Weights of a small GPT-style language model, trained from scratch on English Wikipedia.
Architecture: no position embeddings, ALiBi, capped logits.
Training: 592M tokens, 4513 steps.
Each number is 500 + 25 x the weight over its row's rms, rounded and kept within 0 to 999. Layers, rows and columns count from 0. Numbers have three digits each. The size before them is the row's rms in percent of the matrix's.

# layer 3 attention value, 576x576, rms 0.0156, rows 86-122, columns 192-383
103:492534525512486507445523511519554511503476470513484491520499511510480474507514490504488479492521507556496513485520538470541510464478533525517503463486491517523515468480470517518509468519534503464503521480483493508512489490486503503491507484476505517498485503539479522512541501478500512493496473489563527494566544475509469493480540500483506504443523499484501509471506494517497493522480480539510501487514480496498454485506509512503432527491525468493477500499500484538508525507522505514473485511532449505482466503520489490499515472501518487504508502496500438487493503471460495549
103:509515524497480487550462507488530465523453497527495475531471491493509544523505489440534485517464496489499479525453496478526482466504495533505476459486508538526512499484531480511471470509513470526474475493483515493567524476521524533507524500504559461503500496552522480469532533490446443550472495502444502497460499535489515502488483481494477553507451549507502489493482512436498479470459498507504538487514476476496531508485462513518496499481552488510489466495498491514500535508445489517535512532446523477557499520465514480484500497507547506509502477514482502482496528515478505506
107:508479501495499499516493479459507474511560543507493470463521491521487527493473501508497533528554519483438500492487462485507517471508502500450494491501478525517520505482568498535517490538463526487440502466521484521489483509449520486467524461513524530525488489479492524468477529511511531490516485459475529477472489467488509524486486544453504460517464512524499488553490466509546520541492480481469495485477500529459520497508468495501528497469488512503544492514496500447517496497522517498490538514483503532490533479487471507490503499515511513561457520522515480510502478503469526509
102:541480485514501492514520465466476471538476470531493500512509497514543480530522531498538512513499495512484509503486499518547479477485511470512490509466500455527508525520525471513500490493511506496485451508511521482510485467547527459486470528549493468555506519506488496489462516488504479518503470482490509482500460488530496509526486522527497509477555498508539474506510487455519460487465492469474483488530477493481561524499489466531473530484504485502499524504518509484510460511438544536515511511480519455548493472534519521516487490471487517466467533504523492529513467504506586466
102:471521500515478469465537483491487514482444535524503532503505531496482478500466500512498521489515485522511507488478481504478490507497489500495497474491491496491480474491534472489456470519526535516512525546511509487438477480519513487491468501524489485505508487466542515480477522493514476483523455476465487504557485486533455530485489467477564485512526493452431445504503484479455516515537519483480493474491500502504470517478487498536507569489472474498523515502492515512505522477493496489465501472482485512517494520539488500500513504515519492455513501490519491489502442519522524480
098:480490509503494491511574485510449548523491483478535456494471525523490519498517509504489461511469482510441485484472483517509535488481541505530543511514519448480448511483468507498493503474480483489489510498480504523481460486461503494492510532498511533479489535527469480541520490492468496514518535507515494533506484488519510495471514455518499513528549537501496490492510510492527439516511493533509485483539511486514519488458505516504564480499520503505459514519516486516477488488525491484522494525544494501487507505488439483489498527443517529484530500510482496494546544493497434501
101:493489486452451496504453510475524446495500465501446496483522480517488503527494519527472496541527503484491510527477505540497467462539490463523492529540477504492508486496511548515489523515482467532477498540489453465487526496477445526477458509518537505504508428513502483529478494490464491493489525519476471518513499543509525520541510499535504474517500527526559460491485479505514490502478499510505514493506485527498501468543453520500533480527503501504557489489511505554458544528465479512546524496508496467500555495468501512516481516508494483497475486470491555470521485482525472459
102:516510505499467499481507495567485472553526519518537507480488545531534488493543506540522525535499442484496513445499523555514475488484440492531504492513523455459516513512510509527512526499488496498515535497454519482522500475489464515513491476491539483547511487502494539509529517461425466460517473524504511500495473521512497497498513500529500494497464507482508514521471485477487505523404528509493495496510499480539458500511499471513513487539510475546513493490511507471450503475452457521471515475510542516486504492481505513519502520504532499522482507516543510505497455529462526475
101:500493514504478465514498479476473501490440490512518513497502490482501536469485518487496518483497504477490474454473496508494513493522506507486523463473494480485503523474498512522570516505501489500534501493463467501538482442512499468532484519491479518487474571525492461486498503516523518561460482506458521516488519530495517479494458520468486480510502502493486514478509569548473528501486496516488469462515496490522517517502517514546472469508519477485507496531469522551501510486543512510492511472493517509493440508519477538531524518495497522461517546521536489533528494480469473514
101:521525510491512451498459468483497535496513509499469500490521480459501533565545530503488492489461513467506504504522523488541523495513495495459510515486498502511518507535515460534531511492515525518490557500458526484483484448522460529489471509490457504502486499495515482485494462484506476506500483541490510467570478509530514530482463499527515509505527523500474505430560514512512487514499490468501530527501518453479489517496484525497531447537540560469515478508471483488516495505522454493508483513479492527477440506487455517460529465507502533514529548472558533507501497540455487520
100:499502476505522540510516503535515485512520479487514505474485454513480505498469461486517476505452478531518494570519492533506509530497538505486479556490562528495517524477498523492475501506503508502496486444494515472484477521500486483469487558496509510504508441472505531522516489492509522528489497501529491526467505482506488525500534493523488540530480483502483497482469495493530495495497503518510447525538493527486504500475497500465490494515462500486530501521487505539483486472489476511465459465455540469477570523524468522499512503525499538509499480514530511525488496504527458468
100:486489459481483531534499532497506444493532505476514517520412435509469489514490534481475513532529486507484487537501510533517537516534499499486490491508498506514490481512467564464478502493511504518468517489524506505468460482514484532496495486496488524507467497475510517499496492512548472450462489501522489557468456522509537487512499523486493492498497504487512515530524525482507499494557477483443510479433526465508547487483496531498487478490499513480529503515478505487556521534499488472522450512487509484486530493514501499477539509490496477537463525472490465515490496522510468490
103:498504528539482480481515463503519471481516484478495511468496502495523503485501449464481501478536496508495512493453482495497557486588498476504529456509505489510483484507482503499482489484544448491475492460449492544446500537464487540501461465524497505508488507502517493507493493492512491520502466495519511469525500492522536542481509521490515485508503495517481554521455506500477495492539495523484542490455516492448471512500473500500499543478488524454509474515489506482535501467507544493526491551487481481525508500492485502467550507515497508522513509463505449510509496536496453492
098:474478560548511504492495492483478519490483499520520478508483499513564510494489437436514483461476491517493481594530481493492465488493475479505500530512497537503518488471506465463502504499506491488481477470540503483474469516491510508526533495525484487527468478429535498508512523518512491512487499524518535503491515503457517546483517500485490491505465482502464466525433500484554508503514513537527448509499488534510519491515489561493428528504503518495554516533509481508547488510524510497484523526520466485490538451527509507513524521505480511493505503464478501528507497471495510486
099:558531496459503526508464469520502517484443520491518433482501487487474508500500495494518498490535513485507496473555527532494477529461501503495512518503499542524509571510498457508514488479517513526504471508499506502449518502528544486492508508494476486496543507495497529482496493511503537512502503477537490529490504477502452489476494510488534484496510515496528567490531503481499478471478459517496515523484457532505455474494496515530483504499474486513564481508499467473479492486537470519504494480520517523488531511551483549495490507479479507525525506532516484511502505556484488480
102:519495485519504510538493482507507496541501479515484517494524529509496537499545505489471498517504475552516516487514473545499459551468495470487542423500481522534514511493506485490532540503505530492514495495490508495469496525511511493516498495519525479512561492477498443490491496519505520528501534496447488574539532469508527491524504493495535511546506519522524502472543504535446541441540572472495461458479507524485471497502502498484487515477479478485491485513503472528519428491500518495508513528520466489463491475466529474498512491458472489491537499507500521524485514544536488525
107:483498497477481501521452465488529491443487485430528485503508449533471499500526506500489491527457544514512494544526469514469483555481466510471487479516532504479545499508534529519538516516488481483521506504466470514485462509504492484501510516502478525455488522498491491513530503439491447504494540516497495534530416499502517501463549535506510495491489500490526487515486518431567491477525508529497505493489491541459511464431519483535464547534516513523508502457443484506483503526569501490473451547497524501458483492535557497460449525497527540500499528522567500502511469489552518480
102:517516483444496534460445499510516497477485494481484515520475493490491483534493546509516504533479515486488531509477504491451488508498483523472530548483510460512523543455480507501512504494508487534496492474469497500482507465476460494504531493518489532512516501541497509554458461533522502510479445522546504451502457521489518471493518467502482454465511503522548443503518474491471499494513530479472520533499491511513509487472505495494528512463501526460477497505488482476478472520530527495502527487491460502497483492502490472494486504489509513528488494506509524465450504509493501547
099:513498455520498524470508553507521514517470518503531510491481489507524497484483490549508536499519521510530500514505505480493487449529487513506533474466471485523503512474501507523514443492512519447456498516544502493526502525521477528501522527475509539500509453491489471517519495473527489495452508438523517451516477510500539507529502528469504512459507505511479485456521505504486494489474463499508559497494491514493470471481540535495494508478538476500482520549530435489514469561507478513523512521484476498508549579465493489472509478454518489502504472530514517489479485503513469519
102:476512512497499474508506520490471499525484522533516484495494510453472449503498509492535477472479502482546512480517534491518518431551531497492496509492540459451476528497476497514491494522498508511507491511525494529516493485506491517456495494481482481495533457503499465512508492519488486506521494494521468506557503500523510523462497484520541497511494462521492557571477527528524507506479495515520501513491544513463474500549490515481513459501523487495492461527485489482484516488494500514475513446542472498495517502497493501519536527496481502504556507465499500466500539495485507556
103:582496502480511486459513491505465486497509489451526571489451519489473493492477470519542527478536512476508491500497489505504512511490513515515457503502500485446517488449492551486467531477475481516500501442559477487493525491512510473477497515459502504502492506515510490529547525462476504537481524482509504486466499497490516498525511494505515495499524472515521515452475481511491485458510544489517496526521467519459519495509466476514496507522507512493514526476482550491489504506499492510551498551492517495466515499527502529512490506473514517506541513482569480503522484470530513466
100:527512530493503523511486523544491501476464478504534514504490518542529478498501520474527489485492520478467487528492518502503494485570508490508505537517493535462511530514519548500488504479517515467503497461512481501507491462557482493458544530528497467540542484443515523533533525491497516510492501528464495528476506508496468532500471509528456482509513532462509494498480489489484515492521508476481490501490463538483483541492488565508477512480508487509492445503546504482502489469439482469500506471468550504498553461503511543495490489548539483449491521536510506520503496537473491460
100:539457533509523508517497479445498514505549513504475499438453490532456459548463493498506536459481487482502495482516518483464517470518556505511456493501452522457506535474497514487532525450485476516490494501483529547459516481503496482468472526471520570501525510530472511516462506503468492490491491496520508467485486506524508486512473535539489484531503522465492493508494516535505499509480513510520486505471446459468507499492503487540484441475546418498502488472490550451507513524534487491525510518485457520552494482503467490497523509493508499487494518503513494474488455530487491513
100:475496525523466527538481496505451487510463468521530487514443482466496529479507507574521497521513487516514501482495503455491531504499486495547456521471472482487462500460511517516493545515520498467508486493487505522493508451502473493516514458428496469553489479507507506522474540542483497513485462526541491495481511482491505500483476491516522492496511515539553513455502507513494483519517504469501535490477496459497505482487492498543481482521525488480483516508537492494487481503488510528497483518519547456466529490519489465507474524492512494488467536523496523498487527534518508466
099:481492500484500515537485515495479485538526492498483490518496495514500535475463494499526496505517487506498511471557509514500463516529533474478453505513483571510525497546536471495492535482479482460532482444521457488479507474458491499447515468502532515508480507507545516513494550537498535488474521470473510455475518534521540487527494499526483484486500488507557456538462487492478499507480526483506504529472473549464507534500502489471473467540503513529555499483525493470484515523500519483465481458497498498550528557509501521488481488498529476512499535554501492519485504505512507530
099:571515524505443464532469506517462490586495467502517472511478460518488485497494482486499509511534508455526513496501490507474516484545445539510534536498471541491527491483531477513475496512417526501494503534559495477474458443507514554517487468474497431517499520513548524488477532518535552473532512523511511529488477484501505504533467525518536528517517507500488488513483522503508534525483530498523476494512478509494492482530435486490523489537499466498502490480536471472519493506486564532493473502473479474523503509512513519509518496499521473491483495498524490543477482464502504473
104:477525509421483485483522505545511497546507476527475504507486488512496521520476555524484498500540482470493504432459530496500536507440474495456497499547534492502483519507496504492495529553510507518497522482465500523530448535474518484521448480532461493479540486505536500494466491507539508528530495517464503456496469522507489508480491494521482489469454523476504515472506506503492538520482502438483516458494529435489536516506532528474543526463535514455510490491490484500530505479506492503543512493519507531513495536510473516477560478469502563540505525462526515473514505479447471496
099:543479514519456556526521460471540522484484505477485494487486448511506503500536500522472488458455490474498447514468508464490559509475500499494522492503427468499486468489474526442508486494495507537487476458509496519492500482474490514530512530503520452489487494504494477509563476538521503498516520508514473481510481556479497470457502552500499556502503536530488517453504505506480487475506506477483535476546519480551512461549489502470533487532527482493498493507493484505508496452527437504493426504455445504547504503469493511509534521502500494550520504490513509516480483515491467454
103:525465516478521496497490523503517495490513486492511569533549512532460490514486513478533495470488492484504515491500520530534435479537526443470499499509496490496491476477499525516480497444492440477488519479516482526533539482499538535486482479517519518524496517508477483532481482456521515523496496520495485503525469502465506535501501447486482479513527491500541476522482471488506530511492502494527482528470518487509465500481504530525493517471502483543497541520510496479490485527493465465486564491498553489467510482531506485550519525507537499497504471518485521484462530518491535510
104:473461566509534461490496512499537523494507498488513490513528492534476512475504479522483495510504461465525515555491454513511483523504535493474495510548543488479497538526500510519516516524508488474507524505495515503510518495472502518490483475496473500533555516490447522463473488516487456490552465516530501484489525449505516522458478473501530467518470482485502514524489484482490488485506488479460530508498475493487520497476513528513507535503483492494485534512488503522483457484546507502487537487517472491521493499520464497439513515481493539494465506480514452463485523563473503473
104:508546497503484487473481532519505549483490533496507470524448514505525502518499478447528456478466505493448478491532505496509549533488513491522491472526483504522490501476471497513467534546504450479477472498459513519492492496448510518463489506488502480513513505540475495510512505479484509530461516542452520489498541516475524468517530541477529515507532522516467488517508471525523505498511488539508487489506520522488478521508514516463501475471471488531544502488491479486551532517505494500491476501506475512493517559465494485493492531501506482539545468501498497438523506489514431539
107:476485512498498528505488494479528515492510474480502476462524465518496532476492501519517503456468520498494478524491525543491518505479532479531483517527481487499471527488436474497482490552530500510535499504444515521515508517487497515513468464503502542509506525501482492526509493541501533518557497517490493494477483472538520514520530512504503499544476490505517488485565524461526521460502531486498498510548511478470492530447509546539541483503483482496472480494495437479513534496508489505525455515469487519539475541534487465474549492471517500484538533527463526498504474487494521525
102:501491522501481480519488492505513522516483530537523483460505478519469520497511477522499517505449488483528507513493485525511482471509488512494489547474470494572468492469490478522489518487421482506481500514463503472490502457507501498509524485544516479462459469535457527511524507494479560470490518524533508457501484489523561460494530486514531444487513512506511531488496517450476486505544488482522468522499525540548485489496570470486528514518521471520481457450514508525498536501491500496513477507527530455467508471509516496502543528479485509551460502487526459501507530519518501516
100:514503508572491513491491502503485457485499465524463462481513501493480508536501502474465474487500490557496527493566461489541498482518529449522464543466505492521493497493497530535472542417540468511496508455484479513548512517488509457499499532514512516528477512516526524541550503491477515513460505507489514536497494525501488492498526479451495538498466491553522506517479495491494501480509518501510492481534464456499514495517436502505436465534509515483476523505499478475511502505506473540504478480505524496513495541483508454497562433494517525481522522512548497477490532537488495530
101:514514506480490563516460483480497522497513513494519477486505465512489501465505512479505503492517478509536554511489466538467481536504521496520465473488502464518498488468488521511479495521482468493514511517504479531470523467496551552497506523504484503553488531520479497476444499499492577452534531506515518489486518504456497459515460510535488484453505514498507506494492490548495479471513489484499490468483497482508519466477533480503524502497510517475504488495504498525542550527537462471531480535530528522490503471489526503479500550449473511518509532511554510488492535472475487550
105:517521456513518475457472471469531520477522514495535495501493467536516505481485510525496507516489529513503501559456487519510510496570494532559534498479514518475492495484519525460527465493504484538495477549510516490473465498537480525515529508481484478501452520497523515517514487495488490477497478518438519462534460500542547505509534472509492482475525542496484503487504502508504442492493492500476534499499564488476503491514524491518508478495460513482518498492482511524483482503491498498518476478537459488502528474462505570500529496526477491519511542490532524488484503471493471519
097:513498491483540535493515488525476543489479495477504469478500522495518496506488473524521489493473494530528504506500467545441521476496517514496493511507411528471508490496485530473496510509512521501468506527494517529506497484500474478517470503496500536544497504454498478537504497489545459522512499480538489475503503530512483526520510484506483509515501520495460470508540537515530509514505512491513484490509509427521504480544510514544430490501502525496535465507505517523557517527495488511540491472496460486510479504512488503482491500495510518482433526515508502431539489484473548514
# layer 3 attention output (transposed), 576x576, rms 0.0168, rows 86-121, columns 192-383
111:484476571499484530515501496462547445499493479541488489475490471522478496439516512501501506501458462504495521476507521510478485510464499492497467510509507516555495455524522523503503493486545499483480485475481492523450503517473480498541518550507466507481493454498460421515510508474481481515509553484492509464507490487495466500511479539536527489479508513482497482545468486513527493499467482544505479503474465503489547504472476493505501465468512470509535459528493539524496502489541484486520512534504494528486491490496474493482541486526515494516508557544507545520463520490477470519
101:480459529512522547490487518558476555498473475515479535481516533528503515493484485488526498503496474464528531515523492451475478530464510527541530483537502501518458495486472475504495448490493471476475487498534512519505522492514496476522512501455497483515469500500543462523471514491522503480535479478504511505522492474484459488513511403508482526476505531454477463477523472573503517519522506502498534540512499504508493497518500515508501498471497498505507511477502473518474503529497510477520487492493500515433510488520528484482486502513482480476499468501503467531488529512523513492
098:515493500475513474494531464539483517536517513503501481501487489480509484483497530511501436494500523470488510485499533474513538562506493505494517495499486517537441532491495506519538460492474530505543506478515497486469474481499536516507497510511503474496527491567478519468508508485505539501550492476495480491503556465469514495498474499483523500466483508549496437506470500508487468485514515531541524497536450496474528486486512501492509486533500488464468506500477502466509483462514504529486500546477507519497518515485559556478537501487517495432514530489455457514486504535492521494
105:502497505547522461537519494513461498483517525474525518482467503548493495513524473481508504523486477464521474493500492425467508545479496503487502474507476505530490469470500504500527475518498538474486462477461511482473479474530497500497488486501480519524510460494487513492534519459524508470498471522493498542507529504534513507519563517497499518502456530544469497467509483475478489511466500470511528530543517496477478518506513513549500514491457509455453498491531539472523506488504469507547554498467488506501531487509510518484495526445500542486495511488541480478488475513505555518
108:532501560545536475489525490485470492481513500522551464477507512509503483490488482526517514525462459497514513507521479502464518503490535482542508502468490514509484502495492507488522518492509520494500459491504505514520488484472478483495472515505479483523558517527530499452494520474524479496485509478474489460505533484490515493523536514510498494506502489483449462485524483519483500547580501494475520488499475510491519511523479501500478537489519504512511496469496494522515520510486517464509512465530511469449525501506458531530474528511489466503488497488534504494496509458505519466
099:454512499522506514479466539524545545538486494486481517500468500467483527501491487504498504513511534503486500463503493489505509524483457485510471474527477466487527548497513513462511543519479448489505497491512491540494485489503531495472520500520542527482463473451501504478491545505472507491424546509541528495481510464506473481473517464511512466453485452494565486502521500535499540476484482505516496490482495513470447487438458487493488496470458545519506498547496509492490484494494496537464545483500489526511481517494521516531502479504503487483469470481523496505481486514461530510
100:485517494504510494422521525454530545474486485493487513483536519473507542514473476505522488498487500492520521553500469514506441507470510511502473457507464482494509536553465468465518513473533494481506496507474506517503458517525517494520515494527520469502493504492484511492541504502494506487498524469513470490534523451499496527467494529506500488521504447544477491528484531523495533469475482511500473516494569562507460467545502490514525499543482518499492494457484541523479528505478493504499502437526464481493480497469514516446523509522493457530485510510498477473533526506529513475
106:483496537532542517502480529519489477526480446497516534459490502482517494506476480494477477475497498480510492504478519460503461515496501513520459452514494516483485536491494446524509498577503496511457504476518506494494496487509508494531496521486507513522479505438537463505530465491534477541516517504463473512527518480516545501487551493489508510438517504487431499525514502510533501518459515514513492549487512528492510503487482552523458489464517524450513512460527496525484486519516511496469471490524500467460492488459479501523476571538475478529453485469461439484470499537522513467
104:513490527499503528558463505539512508449501494478521494485495495481466523506473553513487542544464441508511513478498514486499519516486478467514496529500499459517501477502458506474494528546460492515510492467527509518486496473519505490508488486495511534481492470480531459493477529497541490492479515521515511487532474516518493482456497504508450482523523544475519505526481498506456540520481501456488512502436558512504516533483520485439519491497505503538513474488462478536450519529460492496505539450490530526503504490497520515515503466553493507446467498565516529506481501477501500519
099:521516551490474486569456517524514535496482517465524515500487490462477508525496527492504485525509475528522514481489496506485512508480458459502499520511486441530481517485480467475506542490479436478489485488507556544498493507463530495510485519486495526506447485476514481458500510506513473523470535493511499490523512434491484468487512493489471505475503492474506485502492489505476545523500506480541566499477483532516497469515471474526486526467478479490497500525520503519489507498453483497466540473528476519482530479486530522537472521508507464504486465471516497529451475486486534493
096:501485511480515498486513525488499478446485482509509544497476517510524503522493521483523503502478508540498479463487474491515483501543538507490496497497511504478480469519519546485475487533499512486530516490508512506485487491529463488483499467539528471520552483541502539524498472525483471473499456503515470502488530537530490510524483465485460501481492505476489504493477522481495502460551479533472510505516532478446508543491529494441561466525455468508480533529497518432495537517473494562462486474507518439509496523517510493475519529526551527446494529472463515528541490488464482524
105:517463482475435501494497478502542482551509491484489526575492528515493500499519499454496525520496598466499472536491492548520552524578511459484509546507542519474537532457522493529508497474479480468534516479491506476497503474525462506466513481522493535493509519496473534485545492525478506517488477518545524519519489540505494471532489504484516517474492467505515479450474511447530515468473503503462492464527456486523511501533486436507472521530509490502487500486516530483509482469492428515481521474467506514473475490509524498533501496484499521482559499528537531489519490501498492492
101:500481470507510498515515518535490484467531525545431523517486530510543491444486522517503516496518543479494491470493487534478512476505488515512505491502528512492495519517546510540514457492490516462509508489515502490513531516511451488451517527516462512459502516535471458504480513510475510527505546521494492466491458501498437502505450522513503441498483472522520504506550472513502525514478506478439483460504490499522511500540511482455495492488560482510507459477504496487479472465495480441505522465495509517491488507502476500522510480524549501565508530572547516532504482505458490480
097:495514490475480514457521479524499477510546490542489499499501465514527538474515484490504504507514501527506505455517495557515504518510490543497495463550512492513510490524516561553505523517530564493445473510524501465498534500510471489431515543490495478476534458537479461518501497474486516501459506527503549504464480546457538517506488474518522507518504497520480508503454532466472510485532487540495482463528444471487507531448484494463502520511449503515508523512501474510573462464526494487519462497505504525533479501498494504436555470503495505481477486503477500504506523490551471516
095:500498511489477502532474470474460474502527455505511467509509498527540526500530468479493485493477490532487503501517495498527523497473566492472511526509514511513507505449541489543492456569506521499497514493485481483471523469485544517535527508500511507477491488493517478562520447492478506518505466503508480502470509496522511507504521503468509490514502538490444501483484503468536486523480517547519486490506498504483515507535527491511498497507427505517483471513471518459505491497479497557467509499485533507432477496562509485480484486529520513453516542423489486501475507505500524508
112:497484463558491485443488511523459505487506517540495509511517482515500505510472506503485530451548463480533461476518507507469496478478498490510489529517521497502497459463522508512520567488524503535492533478511475487509515515477517483490520509500480468490544499548471520475499511477537497497469478493511504542500492534513485500487524450501475541490521512492524491495489492489477515546539508549514483483528507513469511490483469526459531490548508495508474515578480480465513495492485478471531495483521494549494554507515519463492507515518560484488491481474479550515506487527457488486
107:517535507540452468444524543489531468462500537551509511446486479498497493516482494494516475487509474492515523474467525529514537508485484526506526494490488465554523498520488493466513526493557523508538499506464508496495487465502485471466493497525466526484478486521484447485512520489520456521488504507465532463524524552500542455488463511511506497449489527494521503522498505484450519455510532545521508496516531496500526487437464451462508494500480467471545518546477511509534516485452458489538568508458437508548522500493493485474571481521483497523521498466544498468481485492503470563
107:456473468486496487534492489479543484505481466462503520498472556497397518500502489511555537481454512533451500494455490512499491490519500506441557494448524523508523514507524469485479452538511503449546519530457521478500487519476505530521533479521476526518497553459495494521508460538510495513487487518475471485508547533559483487495502528502517526505492475485518506473513488487456467489481489509541479498541506474494484516516514506525565528457492475521510527454523533465519559482490507503503532498503459508530463529493488548515510515427472546505601538445534469506520458489507499502
104:465480491519483525486469496481518477509491522498500502503501473494483543496499484455523519485493442498512520496525534481485495506471503462487530448501549559486517489500503512525521511490522512473474497520506538518487483538515539454500511505483517504496559478545490482476511538475523520510519514492502472477512496499513426519540536494526476504583486469499481503505545519473525514513463489510471489528496474488495499503517479499467533500499540534517497495490490496477465486472488501527508501522501504498481460482511477528458491497518508481499533531515523502536518516481455510512
098:509486533460537487546477496481470502457469495470496492548493498472542488486529527531514476479530509514477492490475475475528486481499501481487509558497486463470468496536516498472470531482446464495467519509540498508536510499493496523509476512503513556509478559447525498497499491559446474475511488513540573459487481439477509543502468514510500475510471487467466535529527482507495492529513467464503490487500484501533481492499487539506462463484495483511481497504529468490485487510517523452494458497545518538532483485515481463525486472517504513523464540479486510488507494486514481516
102:497548503579511510503534530490505509464501490549524484474517552533522491539466518494511511500509487515486534478505510466538526554500489459491524487481543535471516519480475537484485485459486508518561481487489507462433501481494499465458508456505482511487541459479487468516467520522501471454479517498502469511462493502496445483545462542505471515512505482486510522538507522505460486441517505457454493487506561482483484488501502525481495493540473510484501495536461542468497518471510506519521508491470511508548501533536541509488462515518518547531538509520507512524478488511476504569
106:475505532511497495511496510533511493516476504519498506517471516541537526525473511480517528540473478505501493497500448497512522570520512461525491467482502506510484496476499535469528459551474498496472485477503479528468497470522480497487482492467497477496487494497533510516495472500534490492451471519515462477527527530535514513474527480494479533464525479478492510501463502469470523489479469482499497499475520536458489546506468481455529506530461519478537468553529539508501502489492523494480518438540499487456506469487480539478509537510495512482442452494521477481495522472501516516
103:528538459493513472535515487511505500484488480507499501477532497487482478506484488522479494464457503518490513524557534459495482509516491491514471455469513512509487467500478517506481486529459506502543547512460493498465485488504527473532506490516502485502507493488473493530484459549539514466489531464480472498482477475505482496493466528478513468525494531490530470522478511491523515537482490465483520482483513494489485498536503501506511523531503491494478467517482513470477473502518497493504561528478504516481497471441509513517446484529517502502507514528551519522501535476508502488
099:465494505486541520545512445515540476456476510422493468473507534510537536489502492556457496481435530540496485484554494470499511540503498526542495444476533500428481511511463512505529489503499476461494500513503463497478508499453489492507470472475500515527490522480513498541463518527512489484500550490480472478499511471503436509519533534488474477510545473489537491525506495530574465518500466487451507483510516482481507513526509533508483519479484506502542461471476491492465526498556512558479520496485518521490443494506535528485478484467504504474519509536509451493500531487516517519
102:505509469507502529494540468508498495547507515502487502487469503490533474460503517476515515512469499471519506513484499535511573539529516512500466495460492511505480499489511492562557436479496555514450534493461459488463499483491512464476508510497500478514500486509475480492511455502536508534522450493487433544529513506518512510456465489485532546515485528484475448491500495452467454518483527522543504486536563498516503530500523533498525463538445529455504498496458502462494532490480474494486486495526495492480487496486471524489516471493485467517506512542490462524486505488499508508
096:489503536520547519486489477534495529476489512477522462457499525495532515494483495499483528483509503518517499443501470464508496582483484476556504455513506498525452471501483528460470523540524496467473522495481529488505441498493506480522520504491535483498490537478478484486530530505486549493508511500514553504517530490446555517501519499517503502449491532526492523496487484566524466476472509484479518533535496522512484496517553500496497481493437486504514513488503506481561508479539512514511492514492515504462543478554551525470507556474487515494514442412493476486516472516527514499
109:487496467464494505552481449511466499538482470432522504491479516469503507509515527501502458486525514495474515519476503477501480515488511492449513522511456477482501484534506507531492526502458499506503508496553502532517508515468509560500494479499491535498465496450526508478444492483510525502506493513484514491495511482543487472472495524478468483472469494486503478487507505523494516526527510481565490491540462510540497486499518537518455531493506468585507457438541491497477510490463523504458496525513566522476496498512502505517475492477494525465552512487494469458526507479479523497
108:488476488512517522492471520520527516485519505505499491494501508486478513506495506501503510513528500558518544449478503529527506495507453511517485475509538507485524533497495488495452555493494502475497492497528524490479535491515502488493512529507544516481481507501508480529478534556500531556453538525545499497517536565481486508532470451499476479500500452514487497495494521514530534497456493507467499529478479496485485493480499468434540514481571471505539509497502528530501503514502534522488501526449521462497532558484531495538495515509527489526548491483515481492512509468467424439
103:485545510482494472511491460480558502522507485477488519499452483467504493553532496532495460511513493480499518498472487540527469516585520495474544510488489498515524491521502493476512511451511498506544475528504504481520491535530463519519515481505503501472518462489487528508534500513537478465507552485491478499458492454511601512500515505522532486528500534504502510434467520449479474491504505475535454478489535576502501505452456514496523464507513559492479527521509516506515514502496418495447527482492505463525485468507453541480497548495537542526492465533488544457473506535478552476
103:518509482540471510511497458486520510516512501499472504543487493507485504468504484527449486473540485476494496559518508503507504472509523536475525514472463507477467519521539507546536480476516485487537518488493497460516531493488504537471491473556502532511500483454513491490442458469527462481474516493465497496518487477499490512442489518467484494541498487496462480438512501447558508527548505449501453502486488545496467486538484506522486535527534499549484475488492504499520464510496490452457499509501489501492505500518486504512475484531535479534534466532509522516530531487505484475
095:489482483451512490468466499525508499540515429502499515510471522498477530471536498516521496494523499529466502512513456528515435494531511498466521506503491499490485509517551489515506547519492511492496564524540515501468477533486512501475543489521506538499495546539485499519493493558463518516495529510502488466449521526530493488501452470480525506468486488475446525481520487504511499519493513562494484491546510477513494531495491480435535505522502498492499520517488485507506505496494504476493456499520495509518474538486513505519539496528511517498560549483449548481498482480480445491
108:504543514471485483500416535509510494521518526495508483509507479487526478528519495491527503483519488528501484492461492514472495485522458525512490504446531464510519506532494519505509491491483487497497473546530493501486468467497463484507527519528500516439485500501511539506512461561513489492472484525490524501510483540470526489503454474475533501501501511481530501511527506478466508551519491491537501472497481526518487495473453478511475511554501491534506507518528486527460469494502468490511516536534509524496489521519479503531512467490472520521501475443512581489496498443486455474
107:518503477493464546499507500477493521473511539472481532512515529523471502501493508531469487480482557483488510468434517490461484489503497515496529531473500499466559509478536442500527534471493492507530511526470534540529489530499550459542528488495506519532501500440510499495489499523522509546525501489554508496534479503487490462477536469484498497482533526511519455502463532516497506493528537521518473509481500491537518489458498498477557525473537481501468487491495502518494499546467533476462512455463505485502504527530499494563521494481459508498496506465506501492511428485497478495
110:471500506478544517495500473510546515474522468501451535490493509508493545464507490522487468515492480470461485519498513506514493492454493541501504473471537501496502455449513473551546482523506521509531496506480487505483477528523497500490508458512512519506503446530451463481505560511456505512507499528502509484496502504491501505536497478474488501466468482478495482504486486498532470532508492506509518522519491504508497483507523508485537515495496468487518522499506483469517512472508448511481505523488503507506510496499519479488520514493539492492427502575469459541524502568455524546
100:529551520490494524532475510469505506518514483480494515497484506516451489528469416501498438470485514493506504511487508465468505527520506521497524470484504526520502533474525493508531449544520501448540498466495500468513496492519478506538526502521498499485534519467493483534552507530506559529490501475473487514520542481495532469524524509473542496489500543469500485514473489506514514456435520515492476501496493506509495510475511501515474521503519508483478521475503485505522495500489551548460530484459517484485510550525507528474452528507490495468556513452473483551499489511509511469
094:522523514450480487500506547485561497515515525473501491512514547489458500496474491495525530488527541488480487502481466478502498499502499515496505494477499517530502519469495465465509513525492485496513482492483511535519492499509549508508485495487504497520480518511488512514518520488512545519446509484490506484517515481463495462461506458505518487459510499487515494574496517508537515496457493499472478492466465525508529485496513489522512499509517474515487525475483507547545465491514513515484509476479491511509468528478534548569532461526479459520465484450512463504480465488532507481